Each number is 128 + 32 x the weight over the matrix's rms, rounded and kept within 0 to 255. Layers, rows and columns count from 0.

# layer 2 attention value, 192x192, rms 0.0622, rows 7-59, columns 64-127
[[125 181 163 141 151 146 145 140 147 181 157 150  78 103 119 160 118 154  92 129 145 114 120 182 124 148 119 154 160 127 117 120 104 135  85 112 140 138 115  93 135 138 111 140  92  93  88 176  59 151 115  92  49  77 149  80 109  90  87  95 121  80 144 146]
 [149  89 126 120 133 148 157 156 100  78 146  84 136  60 138 126 156 153 162 165 151 129  92 117 108 145 187  77 150 184 112 130 146 126 119  90 136  81  59 140 151 108 162 123 192  79  92 100 180  88  80 103  90 135  79 125 111 173 160  89 200 108  70 112]
 [166 130 178 110 127 110  99 132 184 127 143 114 172 104  89 172 105 124 111 111 153 187  63  80 105 166 127 147 118 127 116 138 153 114 146 187  74 162 155 155 138  89 161 117 122 119 157 114 145 126 138 110 180  81 114  77 105 135 146  95 163  81 164 113]
 [158 113  98 161  97  75 128 217 132 169  60 129 125 142 147 106 124 130 160 124 118 133 142  88 157 138 115  92 117  92 131 145  67 118 110 139 148 159  75  95 101  92  99 160 146  92 120 187 154 151 103 157 141  83 121 172 172 171 159 167  99 139 134 167]
 [ 75 125  97 142 148 121 167  90  61 166 155  83  86 114  97  95 137 161 132 109 126 118 104 138 122 142 178 121 116 166 137 176  73 128 112 113 107 113 148 108 124 158 154 131 183 166  69  75 153 125  37 116 125 143 104 121 164 130  80 111 127 200 157 126]
 [113  95 102 106 128 127 172 174 141 125 170 178  99 110 114 129 128 172 108 132 158 143  82  75  71 110  47 154 164 154 116 137 119 126 110 129 132 137  69 170 118 115 121 109 150 154 102  91 131 131 135 169 165  56 156 110 151 159 144 173 138 144 140 125]
 [ 77 112  87 131 163 195  90 128 104 154  55 102  97  94 168 116 130 187  70 134  86  93 132 145 176  97 119 161 100 140 125 119 177  71 118 210 148 156 161 151 170  99 102 150 125 153 137 154 107 179  87  99 148 118 143 151 131 148 163 162 187 136  93 154]
 [112 101 129  88 132 151 126  95 145  93 112 140 172 143 141 150 130 132 163 113 115  86 118 182 146  69 138 127 132 154 180 125 120 126 150  96 142 135 100 195 107 149 163 147 125 117 166 123  95 107 179 184 101  80 111 192 144 143 101 101 123 109 169 125]
 [ 73 135 100 127  90  83 141 143 112 106  81  99 126  80 151 101 114 184 147  92 151  64 209 168  86 118 111  91 149 112 107 150  65 122 179 177  75 155  96 162 104 151  90 146 163  72 123 131  98 144 133 128 149 143 134 113  57 119 139 127 111  78 109 105]
 [110  83 114 105 147 134 115 118 139 187 147 138 130 122 173 137 225 124  90 148 148 110  64 125 108 154  87 159 142 119  92 117 139 178 159 100 160 126 145 139 151 183  79 138 105 117 124 165 167  92 124 143 128  99 147 149 208 128 121 167 144  72 166 154]
 [202 116 122 116 122 112 123 148 160 119 135  95  92 145 100 144 165 154 113 148 154  99 133 157 118 141 138 126 139 190 118 122 124 118 130 163  58  93 149  88 192 179  82 144 126 143 147 121 116 130  92 106 113 121 157 111 111 149  99 130 137 106  69 170]
 [183 127 162 177  92 145 169 109 117  95 127 187 103  84  87 160 103 161  97 139 197 156 152 104 147 105 207 124  53 139 168 145 163 120  54 117 116 123  98 133 181  81 197 100 153 157 140 113 201 156 199 171  74 105 155 109 142  70 174 142 131 147 168 107]
 [118 147 158 120 115 167 161 142  88 172 123  98 103 146 124 111  95  66 124 138 123 118 103  74 103 174 163 164  94 105  91 131 134 113 181  98  69  94 153 123  87 142  78 140  49 112  79 135 135 161 134 185 150 122 143 135 112 100 160 122  74 160 146  88]
 [ 29 115 159  87 113 122  45  92  67 120 103 126 181 110 125 110 148  93 105 107  64 119 179 114 145 173 124 105 108 158 161 148  82 147 138 141 194  68 147 163 151 137  79 133 122 125 100  67 137 180 142  64 164 145 135 103 125  93 148 144 139  52 109  82]
 [142 102 159 159 131  97 115 180 113  70 137 104 165 126 161 144 120 186 119 166  99 168 130 109 150  90  83 111 131 126  87 101  91 101  84 105 131  97 134  92 130 155  98 143 132 153  91  93 127 107 166 205 133 210 129 152 142 151 141 126 125 153 112 112]
 [176 116 154 106  84  90  85 119 108 143 129 145 159 159 170 153 107 101 151 185 127 104 144 101  91 146 136 102 163 117  81  70 143 108  86 171  60 171 182 182 110 123 112  86 178 137 160  86 103 100  81 115 126 129  97  44  99 131 170 211  79 132  59 146]
 [156 139 172 118 129 119 135 147 115  66  62 102  69 119  53  99 103 123 141  88 169 196 112  98 101 104 191 137 124 154 129 152 121 145  93 150 149 175 126 116 141  96 150 125  72  94 145  79 112 134 115 171 133 161 152 113  85 129 160 153 114 136 163 110]
 [101 176 122 163 139 102 109  85 171 181 123 110 125 172 134  78 141 197 119 187  76  52  92 121  74 142 178  76  98 118 138 131 126  84 125 104 149  94 166 123 105 174 126 158 138 116 175 120 125 194 119 127 171 113 100 136 125 118 104 102 174 104 137 112]
 [129 140 127 113 107 137 141 187 103 172 160 130 100 134 126  73 144 127 156 164  59 116 142 152 112 187 160 150  89 178 122 142  86 112 151 145  62 162 100 151 107 146 155 115  84 210 136 115  99 175 110  87  88 180 158 121 106 126  29 127 101 113 140 107]
 [119 159 100 155  83 134 156 112 112 152 142 181 134 157 105 114 129  99  78 104 169 118 176  75 121 125 146 122 161 158 120 182 115 173 135 180  96 169 155  98 100 140 114 141 104 162 123 109  82 149 175 109 141 134 129 134 145  67 134 185 111 130 103 114]
 [131 133 135 113 160 162 157 145 147 124  91 108 152 147  80  99 149 129 154  99 165 151 147 124 120 103 140 179 200 112  80 145  94 114 185 116 158  85 134 190 150 181  78 120 153  79  98 125 138 126 128  93  85 103 124 183 129 135 127  80 136 166 128 142]
 [102  94 139 142 128 123 140 148 183 166 146  97  49  66 172 119 109 146 166 197 122 124 113  58 154 143  83  64  65  82 147 102 161 130 121 126  92  88 158 147 148 177 109 138 178 104 125 127 170 161 114 115  95 110  68  99  70 118 138 139 140  42  75 113]
 [144 151 110  74 155 138 158 119 152 162  51 145 134 112 157 117 146  77 114 129 171 126 174 164 209 164 131 158 205 126 128  87 137 133 153 159 136 127 169  87  99  90 118  92  86 143 121 150 121 152 121 125 113 120 141 163 142 118 107 118 132 114 111 146]
 [124 144 132 155 186 106 154 101 125 124 134  68 154 121  93 107 120 106  98  85 161  76 166 153 111 125 118 126 112 121  88 153 123 116 107  96 162 113 106 163 107 117 122 134 113  94 154 108 125 141 174  86  95 174 128 161 118 134 128 180 118 126  78 162]
 [201  97 192 159 123 127 119 124 122  51 147 106 131 138 161 129 202 114 139 143 161  74 138 143 139 108 144 162 107  94  99 143 129 119 171 153 123 138  86 166 149 114 134 109 172 169  67 144 206 144 119 163 102  93 122 134 103 145 123  92 114  82 166 149]
 [112 167 148 123 141 119  84 115 155 145 184 102 220 134 143  98  95  76 128  92 157 114 127  97 107  95 146 133 151 166 153 142 222 127 127  58  55  93 160  80 111  99  96 111 122 119 201 132 157 128 110 102 168  89 106 122 181  94 110 104  85 166 170 202]
 [ 91 139 116 110 116 162 133 186 130 136 105 109 116 120 123 112 153  90  76 255 189 155  97 122 122 142  59  71 105 109 140 143 230  94 147 174 148 196 140  97 137 159 146 128  97  93  95  99 103 128  58 115 139  67 116 153 214 109  74 171 136 175 132  97]
 [153 179 170 120 120 146 111  98 141 125  70 150 139 157 126 113 206 169 144 108 114  88 148 118 128  92 124  77 102 143 208 158 149 101 183 121 148  97 121 146  83 129  87 183 164 116 158 133 146 101 114 150 146 129 171  90 159 186  66 122 103 151 125 113]
 [107 162 159  91  30 101 191 116 144 104 121 113 102 196 166 102 113 135  41 122 122  97  82  89 192 141 158 145 105 127 135 176 134 110 112 159 133  98 141 142 150 147 162 174 101  54 141 241 152 137 110 119 176 131 138 154 140 127 100 141 171 131 146 141]
 [126 166 141 140 103 131 112 185 179 118 190 151 121 102 211 123 136 176 145 142 158  90 155 103  66 116 139 178 116 156 156 117 114 179 142 131 115 133  97  89 113 195 179 167 132 114 147 111 153 183 135  60 155 172 158 127  62  71 130 146 148 155 122 135]
 [ 70 105 154  83 116 149  22  92 106  97 127 139 113 144 104 139 122 132 136  86 165  80 122  79 123 140 148 147 147 141 126 110 161 133 133 119  59  69 167 136 152  93 140 129 121 160 156 141 156 101  70 132 152 125  91 128 166 122 125 182 119 144 150 178]
 [106 138 108 125 122 102 166  83 133  82  88 123  71 194 104 133  92  75 151 133  73 127 121  54 156 135 109 172 124  63  63 123 164 128 117  98 142 100 181  86 121  89 143 151 144 128 153 114  93 129 107 112 159  88 159 137 100  78 164 173 135 155 160 143]
 [132  74  64 131 139 150 152 124 119 154  58 170  87 157 158 122 141 102 136 123 166 140 126 182 137  53 127 115 147 149 158 159 116 142  96 145 183 116  94 210 145 150 126 133 104 127 119 146  59 161 139 159 114 104 238 160 104 173 143 146 135 123 140 133]
 [169 137 145  42 134 134 143 137 103 206  91  99 144 122 193 139 220 155  81 124 178 131  64 132 131  65 109  42  91  81 141 111 102 183 119 175 161  83  93 105 106 148 136 104 121 120 147  90 139 130 172 177 161 118 117 105 146  92 136  82 103 100 118 111]
 [128  79 128 124 120 147 138  81 148 162  76 159  72  96 153 226 174 170 150  79 137 170 173 158 170 129  63  97 145 146 155 106 104 125 133 116  91 183 133 107 154 166  91 154  52 120 165 125 137 104 119  67 127 138 111 103 132 110 124 143 103 143  98 112]
 [148 135 156  99  95 176 129 144 124  94 162 157 136 186 120 117  76 100 118  83 159 169 124 126 160  55 116 169 152 118 129 133 172 143 122  81  80 211 136 147 131 132  85 154 211 144 110 140 147 104 140 115 167 107 141 139  85 127  83 119 146  94 114 178]
 [132 127 109 167 133 120 186 156 107 113 119 110 162  61  61 198  88 128 120 144 163 133 133 113 168 151  81  90  75 103 156 183 127 174 144 137 160 146 154 190 143 144 133 152 151 122 197 149 177 134  43 129 183 114 198 106 128  88 119  98  83  85  99 129]
 [126 185 149 117 159 113 110 100  80 117 100 135 190  98 173 150 105 135 122 139 101 169 165 150 129  97 117 163 165  67  88 108 146 141 134 116 120 134 116 129  82 151 125 134 117 150 128 146 145 174 169 105 106 115 134 138 134  95  88 111 107  96 147 136]
 [103 177 105  86 136  44 129 101 177  99 133 197 156  92  57  77 153 108  56 141 143  95 185 119 180 107 177 138 107 145 136 108 173 201 127 109  99 186 136  67 124 122 199 145  88 111 180 161 151 101 123 139 101 117 168 105 161 125 114 111 144 146 158 155]
 [109 198 178  89 122 135 113 153 103 119 188 140 132 137 126 138 138  91 162 123 125 110 176 154 135 121 154 135 110 118 174 107 149 163 107  90 152 134 104 138 130 139  92 111 104 140 176  76 121 140 142 116 104 161 215 140 112 131 219 110  95 135 129 203]
 [101 178 139 184  86 131 178 113 135 127  82 117 144 137  73 130  88 132 152 127 110 141 129 123 130 129 147 132  97 163 104 116 166 131 124 144 131  91 164 136 182  90 135 134 148 107 118 144  90 144 118  67 128 138  73 137  87 185 132 120 120 115 142 107]
 [ 88 179  58 154 139 161 151 142 100 106 145 136 196 121 127 135 152 127 127 162  87 147  92 141 107 121 143 129 162 144  75 106 152 120 123 190 112 141 132 132 149 153 130 146 192 111 107 113  69 123 177 168 119 156 131 194 116 133  57  72 179  25  70 157]
 [152 118 139 102  59  99 102 139 151 121  70 113 182 198 165 144  74 137  81 118 173  86 144 116 204 108 144 128 114 175  86 165  86 159 144 202 137 104  93 143 119 138 171  67 143  78 127 117 130 122 127 153 129 105 148 127 101 106 140 144 116 112 179  83]
 [197 130 176 135 195 124  86 129 123 134 135 115 149 103 152  89 147 165  84  99 151 147 106 132 192 149 122 129 124 116  70 126 136 114 114 189 169 125 133  92 119  88 158  94 154 147  74 129 171  77 115  80 126 132 179 144 104 141 107  36 176  87 178  96]
 [140 131 144 120  76 107 143  49 176 144  85 138 142  70 126 185  78  69 167 101 154 148 121 157  99  98 130 105 114 164  78  83 124  37 180 171  96  99 168  94 161 120  60 202 216 134 169 137 131  65 140 154 152 108 143 136 109 122 125 144 122 113 136 113]
 [110 141 131 165 129 145  94 118 151 111  78 145 139 145 155 110 129  92 159 115 147 145 108 100 133 128 228 133 147  79 165 140 124 161 147 220  90 157 149 127  58 114 150 131 130 153 127 178 145 119 137 117 166  90 150  58 128 105 142 106  91 149 137 145]
 [155 154  94 105 169  89 117 101 144 103 147 125 155 154  85 202 142 151  72 157 122 131 140 141 131 123 128 193 134 118 125 129 121 190 146 142 130  58 171  95 146 129  76 137 143 113 143 153 187 139  62 118  89  98 138 141  89 153 136 144 145 132  81 154]
 [154 117 136 129 111 135 149 133  81 153 137 110 134  96 178 150  98  94  82 102 172  79 106 168 161 110 164 108  53 120 129  91 166 121 156 196 152  58 103 144  90 187 150  97 115 133 182 150 127 168 165  75 159 180 119 133 122 163 140 216 198 114 190  97]
 [157 117 152 151 128  66 156 134 150  96 106  30 140 115 146 104 129 114 134 163 129 109 201 143 138 125 137 105 165 119 111  85 109 154  66 110 150 120 114 119 116 105  83 127 211 117 127 145 125 161 131  88 159 145 135 117  71 161 176 108  99 171 129 106]
 [127 143 103 104 118 168  97  69 126 150 124 127  68 196 121 140 130 101 122  94  73 146  99 155 126 122 116 172 111 153 111 182 117  59 109  81 127 200 133 105 137 138  92 198  80  30 131 100 124 171  78 131  62 116 104  49  93 127 108  81 124 111 173 149]
 [135  82 122 105 111 143 115 110  95 117 148 145  69 137 137  98 148 113 159  66 119  93 169 131 110  88 135 152  96 140 146 122 117 132 144  96 210 169 166 105 128 146 126 139 104 124 139 105 150 148 122  93 110 170 116 118 153 154 139 157  69 131 116 108]
 [ 62 109  89 139 119 132  68 104 149 179 126 149 145 116 123  55  95 157  83 191 151  61 167 148 112 116 100 131 171 133  85  82 117 168 154 122 130 107 176  77 145 138 123 151 133 170 131 109  96 107 122 193 158  72  91 145 165 162 166  87 139 157 127  99]
 [102 112 124 155 171 189 130 208 114 178 137 172 116 171 112  92 147 149 110 139  90 124 177 122 127 165 105 172  66 125 141 167  90 126 145 129  76 150 103 125 165 143 146 114 128  81 157 184 124 123 125 130  99 110 123 158 161 122  91 142 179  76  49 116]]
# layer 2 attention output (transposed), 192x192, rms 0.164, rows 7-58, columns 64-127
[[158 142  94 105  59 146 146 166 109  97 151 155 187 134 148 120  97 134 114 111 115  87  93 139 175 140  75 134 145 127 137 159  78 112 169 100 108 160 147 125 164 177 126 130 141 195 101 106 126  85 103 100 133 153 118 123 139 147 164 150  89 165 119 144]
 [119 134  97 180 157 155 115 164 148 110 106  41  93 141 182 146 142 121 106  74  86 192  96 125 112  49  99 111 111 134  75 177 162 146 123 102 161 145 163 147 121 173 164 103 117 172 139 211 132 167  85 121 129  60  95 111  84 154 185 108 146 114  84  82]
 [151 142  85 119 174 129 103 161  88  67 102 150  99 127  78 140 130 126 133 106 117 100 152 160  80 109 108 133 153 186 140 139 164 139 152  98 107 141  85 147 126 149 110 176 149 156 129 121 165 108 161 151 103 180 138 156 158 113 106 167  88 145 107 125]
 [196 142 157  98 118 125 194 102 109 109 168 161 162 157  51 170 108 195 118  93 162 144 120 184 136  51 133 195 115 115 130  79 155 124 108 152 152 147 110 176 144 103 114 115 139 123 113 152 163 158 126 130  99 199 147  39  50 121  86 146 105  57 141  87]
 [104 142  75 135 165  84 165 156 132 132 171  93 112 150 100 127 165 157  71 126  91 158 170 116 129  29 105 107 139  90 178 130 171 138 142 147 123  95 149 144 154 171 117  95 125 116 154 146 109 124 117 102 105 128 113 107 131 154 231 172 193 104 119 145]
 [174  86 127 108 143 110 114 139 147 120 114  94 172 146 162  89 114  95 154  93 152 115 111 141 123 161 160  19 128 102  91  70  89 135 173 135 115  45 187 108 136 180  80 156  36 145 175 130 235 122 122 122  75 178 176 131 182 102 150 160 149  99  99  87]
 [159 151  95 115  97 150 176 138  76 154 193 159 108 147 141 114 160 105 205 115 140 159 135 136  91 143 176 115  84 158 117 122 135 132 135 119 139 143 182 114 182 115 144 157 111 184 156 159  71 122 146 104 160 161  86  94 100 128  76  96  96 136 160 104]
 [123  99 165 176 117 168 104  83 138 155 178 152  76 134 142 154 158  96  93 156 174 137  75  70  97 132 110 115 106  80 152 148 110 107 120 158 123 144  82 121  99 114 149 176 120 155  75 132 205 124  88  90 152  85  90 119  87 168 191 143 141 112 107 100]
 [ 92 118 123 117 112 125 138 147 128 126 115 132 138 162  67 116 141 107  94 157 111  53 121  95 126 124 192 141 132 191 140 167 155 120 131 142 108  82 178 108 129  29 187 128 166 199  81 192  92 121 146  78 117  57 102 143 116 140 136 103 155 198 138 121]
 [117 157 152 110 160 134  96 126 119 132 157 133 146  87 114  22  92 136 182 229 104 123 105  67 165 157 180 121 125 121 144 126  54 153 107 107 142 102 142 153 129 113 121  61  85 119  96  78 162 139 129 131 166 205  55 127  70 144 113  99 105 192 172  99]
 [ 86  63 123  88 166  85 141 210 143 119 105 139 143 145 111 146 109 137 152 108 117 141 114 173  78 116 129  90 145 151 162  96 167 172 161 117 193 119 139 192 133  93 176 100 155 111 145 135 103 128 105 125 109 122 116 120 157  87  68 171 101 125 117 111]
 [115 150 125 132 127 119 137 101 155 146  42  49 196 173 124 154 227  91 102  82 117 255 127 156  99 144  77 119 181 110 139  84 131  77 133 145 154  96  74 145  80 131  76 143 112 171 147 217 116 159  90 204 131 112 119 119 165 190 128 133 145 112 127  96]
 [ 70 175 129  95 152 129 110 205 131 113 119 156 197  78 140 117 111 116 151  57 188 139 171 136 185 144 138 160  82  92  85 128 198 105 141 106  90 101 195 104 163 102 107 115 133 146 140 127 149 120  82  87  89  84 118  62 168  98  53 184 255 155 136 158]
 [159 137 120 134 124 180 113 190 186 204 177  91  92 146 116 100 147 104 167 188 137 128 105 131 137 116 156 115 167 121  88 117 115 152 141 133  80 100 141 133 201 145 121 170  78 137 168 110 111 151 112 172 128 151 172 184 134 143  94  76  86 104 178 136]
 [133 125 127  41 117 145 131 124 134 158 171  71  98 183 102 107  77 110 120  93 120  90 126 189 158 108  88  88 144 113 171 113 145 147 196  12 130 101 127 103 141 130 163  83 206 110 152  70 155 124 149 112 111 112 117 167 163 160  37  91 132 138 104 133]
 [145 130 103  68 134 158 130 140 130  89 164  93  82 111  72 134 105 130 124 135 167  73 159 126 157 199 112  86  80 159 125 111 168 158 140 124 154 142 159 127 115 130 140 165 155 122 100 159 124 161 106  95 149 121 132 194 159 232  90  83 126 159 140 151]
 [ 93 106 136 119 107 142  98 117 191 116 157 152 170  64 189 161 122 129 125 127 132 123 193 152  87 116  87  98 166 122 122  94 214 146 128 136 143 135 145 101 121 147  63 134 165  96 105 130 211 107 149 232 135 114 143 151 135  87 166  93 103 164 109 100]
 [ 97 120 114 109  91 174 161 148 133 106 212 107 132 104 167  64 115  83 136  74 150 153  78 118 101 140 135 166 109 153  93  90 107 101  75 123 131 116 112 136 182  66 137 115 131 100 127  77  91 137  96  92  89 142 114 101 124  84 151 157 147 132  89  71]
 [101 167 101 192 111 107 137 114 154 132 117 167  80 110 149 175 110 136  98 192 152 141 181 153 118 106 178  55 140 121 170 107 155 171 136 117 182 114 152 136  90 101 149  83 129 101 198 124 199 111 126 174 110 116 112  72 126 101 115 114 135 141 167 159]
 [ 99 161  95 119 198 136  88 105 126 140 108  99 136 145 217 134  79 123 147 154 150 163  85 129 181 175 147 125 144 224 235 144 140  90 151 104 113  77 122 120 137 167  66 115 114 186 205 139 127 139  78 102  89 120 144 132  58 156 142  92 140 111 199 165]
 [131 118 152  59 105 106  90 188 173 114 196 147  81 173 151  85 181 122 132 166 111  99 121 140 114 124  63  85 101  79 136  99  98 149 131  72 162 135 117 123 120  75 130 131 164 106 144  93 168 128 116 138 126  58  99 110 130 120 155 151  71 144 151 130]
 [ 69 120 109 137 119 109  78 106  76 135 150  57  90 162 129 167 208 117 106 192  74  96 190 214 201 118 183  89 208 194  91 149 138 142  90  55 116 112 102 101 162 143  93 120 110 179 154 109  94 125 149  86 159 129 169 141 159 112  78 181 103 110 126 101]
 [141 169 118 149 166 179 132 112 121  61 129  95  93  94 119  82 128 139 180 145 137 192  68 156  96 185 156  96 103 140  76 108 124 135 113  93  90 149 180 183 110 106 149 139 129 170 166 114 197  75 140 178 125 161  82 151 102 162 130 109 119  74 189 133]
 [ 84 115 110 135 125 158 127 126  87 114 101 179 113  96 156 159 117  90 161 113 124 129 123 145  88  67  90 171 109 117 130 145 170 111 103 128 152 198 160 106  85 151 183 124 139  99 163  98 119 183 145 154  86 111 106 132  76 130 145 150 115 132 113  76]
 [119 138  77  84  95 103 135 129  72 132  63  94 164 151 138 193  84  79 173  92 129 112 134 154 140  95 150 125 135 129 127  77  90 120  86 192  97 135 173 122 154 147  75 146  89 102 134 167  68 145 162 143  93 157  72 138 169 202  80 124 115 152  44 164]
 [ 94  88  79 120 161 158 108 135  96 149  75  80  95  97 146 166  61 136 120 167 121 159 133 126  85 155 131 159 119 142  97 163 154 105  95 100 165 107 128 143 169 176 193 127 195 148 132 138 110 132 116 134 119 122  95 170 138 134 132  96 200  99 164 159]
 [ 76 117 159  62 157 110 122 122 153 157  87 167 139 142 151  96  94 193 108 116  94 180 164 127 149 101 156  98 120 204 173 150  95 138  67  99 157 137 111 115 177 137 120 100 112 130 128 140 153 155 169 138 126 133 203 123 132 183 130 137 146  71 200 111]
 [189  80  44 148 192 113 141  70 147 133 117 143 179 129 158 140 126 176 139  97 115 108 158  81 132 176 111 212 148  52 108 122 129 116 101 169 120 138 181  37 149  93 179 143  87 168 148 141 139 161 168 165 154  61 102 130 141  75 192 129 170 117 123 116]
 [150  37 137 157 160 144 139 117 107 112 114 139 111 135 151 127 117 174 191 160 149  43  52  85 135 156 170 123 128 123 126 178  49 144 156 166 105 142 110  96 137  77 120 112 219 221 156 133 156 138 167 199 120  56 116 127 136 122  91 144  27 199 147 105]
 [113  74 109  92 123  78  94 192 144 101 160  95 103 183 141 148 123 115 137 165 108 154 153 210 136 129 121 148 106  82 143 132 132 135 145 171 143  85 130  95 193 155 106 180 166  92  82 119 183 162 160 132  85  93 162 145 142 125 149 108 131 100 123  92]
 [117 111 111 201 148 145 140 102 105 163 132 125  98 118  62 136 160  98 162 196 121 169 108 133 126 158 122 185 127 144 124 117 135 170 133 137 157 163 131 107 183 191 126 145 100 148 156 116 109 111 150 127 131 131 122 163 126 125 115  91 114 103 119 108]
 [160  84 158 101  95 131 115 130 135 165 147 135 119 117 111 151 129 190 142 160 135 162 210 105 118 176  97 108 142 106 149 170  82 144 115 135 117 202 111 125 118 140 215  93  82  55  89  96  48  54 120 146  93 181 120  76 185 175  97  52 109 137 111  78]
 [217 157 133 160 172 164 155 149 144 103 103 155 102 125 150 123  87 177  99 156 146  99 112  71 135 151 142 163 103 124 166 106 116 109 135 116  83 109 201 125  75 103  92 235 128 162 157 203 106  55 133 158 127 159  80 115 129 126 154 213 118 148 102 171]
 [105 130 206 171 115 178 160 116 115  88 155 127 145 149 126 101 115  75 206  93  98 115 137 121 108 154 169 171 157 153 123 180 121 158 178  85 123 106 165 145 103 120 131 160 169 165 135  96 122 127 154  78 128 114 117  93  83 195 149 138 112  56 129 120]
 [135  95  77 151  97 140  61 158 127 182 118 103 170  92 165 100 117 106 131 149 103  89  85 123 156 140 124 108 189 102 112 107 122 129 123  85 130  84 155 163 133  82  78  96 141 164 130 158 125 100 173  82 129 125 183 137 111 121 145  77 106  82 149  82]
 [114 107 111 117 160  98 119  99 119 129 144 112  93 156 129  59 146  87 137  69 163 111 163 165  91 133 109  85 134 135 136 104 100  85  65 110 115  77 123 161 119 102 133 139 149 117  92  76 212 133 128 157 141 171 128 164 137 100 129 109 136 121 136 123]
 [156 124 150 116 136 175  83  77 212  86 104 132 120 156 123  55 162 165 165  46  94  97 168 113 168 139  89  74 185 104 127 148 117 131 101 157 158 131  90 104  90  68 176 140 121 107 119 112 124 172 148 148 135 140 154 137 139 131 140 166 184 184 166  58]
 [122 114 191 125  87 179  91 165  82  84 114 118 108 158 136 176 114  91 132 129 144 167 133 148 169 135 132 119 138 182 122 125 140 120 167  76  97  98 139  99 157 158 108 109 177  88 172 116  96 106 168  69  97 179 113 166 163 204 143 100 128 150  94 161]
 [140  91 182 200 153 144 175 141 131  97 115 165  95 107 155 151  78  98 107 171  98 197 141 179 107 144 125 124 154 165 156 130 118 117 116  88 139 115  12  53 137 123  89 174 109 113 117 127  79 126  77  84 102 101 100 130 101 162 132  83 143 154 150 155]
 [142  79  85  89 112 160 165 129 147 121 155 114  75 103 140  76 128 166 141 115 141 179 152 129 162 164 132 102 114 139 105  76 122  80 155 107 138  82 117  78 125 121 120 109 139  88 112 121 218 154 105 127 103 126  58 148 102 155  42  99 135 131 177 146]
 [ 85 100 122 110 124 138 150 157 103 135 126 126 173  61 173 162 177 128 121 135  99 105  88  65 155 134 115 122 191  71 190 188 167  84 119 189 136 117  77 144 104 136 130  82 110 139 108 162 189 107 129 105 141  93  88 151 126  85 158 100 158 147 110  98]
 [171 139 148 155 130 110  93 167  85 153 101  28  94 180 182 119 141 137 121 147 117 132  96  72 114 140 116 191 119 134 146 136 102 126  81 119 220 157 133 141 128 142 185  83 114 142 130  73 131 170 116  98 188  76  82  70 124 142 121 215  96 148 127 171]
 [132 123 126 115 113 111 152 177 115 107 101 176 125  87  31 163 136 121  91 188  91 114  89  56 123 131 115 145 100 110 161 162 129  96 135  85  89 143 151  94 127 166  41 165 153 168  93 161 125 136 176 155 156 122 161 145  68 162 116 104 112 114 173 190]
 [137 147  69 170  95  98 147  86 103  88 106 143 157 123  89 136  85  98 138  86 160 141 161  92  91 103  82 116 168 143 142 151  99 159 138 134 110 130 173 162 174 117 151 112 164 136 105 122 108 165 131 156 144 117  79 130 165 155 117 201 134 140  90 133]
 [185 130  88 113 163 139 159 163 101  49 114 109 155 175 147 129 120  77 101  96 128 131 163 159 121 138 170 119 151 185 180 168  65  93 126 161  71 189 143 156 159 100 163 145 129 148  99 184  82 183 143 100 133  64 134 111  71 121 110 234 166 148 124 155]
 [173 124 114 123 110 138 142 134 165  92  89 146 108  81  93 136 107  98 106  97 152 209 137 126 205 124 117 112  98 178  60 106 167 166 125  92 112 131 128  73 173 199 102  77 100  94  99 193 113  94 143 187 116 154 107 210 107 113 105  85 190 102 102 143]
 [141 117  93 177 143  26 103 216 121 106 151  60 163 198 157 140  60 149  67 118 157  68 124 117  86 137 188 132 127 171 113 146 111  86 195  91 168 140   0 206 186 160 192  97 140 133 124 103  72 158 117 123 164 138 119 135 173 126 102 106 154 135 128 110]
 [156 153 105  90  84 163  70 113 145  55  93  93  64 159 104 125 175 113 198 131  81 184 151 122 149 174 138  99 132 119 102 188  64  90  95  62  81 119 131  68 103  88 153 211 153 133  98  92 123 178 113 149 138  86 101 155  54  91 199  99 101 117 189 112]
 [149 162 103  44  32 129 124 154 123 142 135 156 122 108 120 103 102 116 102 140  97  73 129  19 152 161 115 133 109 123 104 127 153  76 134 182 124  99 155 146 149 135 135 135 168 111  99 144 160 150  74 143  48  79 110 139 169 123 105 187 135  85 111 118]
 [ 93  91 141 107 112  91 111 119 137 102 133 167  88  94 146 168 120 136 124  80 188 152 195 117  96 180 137  80 162  60  88  85 108 163  98 131 150 140 122 133 137  90 115 108 141 153 125 118 131  97 166 143 136 110 102  75 137 163  86 162  90 146 168 107]
 [ 85 174 129 191 104  76 111 100 155 133 131  95 123  88 161 147  67 154 120 132 155 179 151 104 105 191 141 124 117 127 106 140 110 131 106 139  90 123 126 157  62  95 136  77 103 132 166 131 138  91 174 135 138  48  83 138 148 114 122  87 134  95 107 126]
 [ 90 125 133 131  98 129 134 168 114 148 130 108 115  83 136  91  81  92 107 208 111 209 144 148 107 126 191 167 127 137 194 176 113  92 104 144 176 103  95 124 120  91  91 113  41 101  85 149 111 137 163   0 148 118 138 109  94 144 110 115  90 157 165  99]]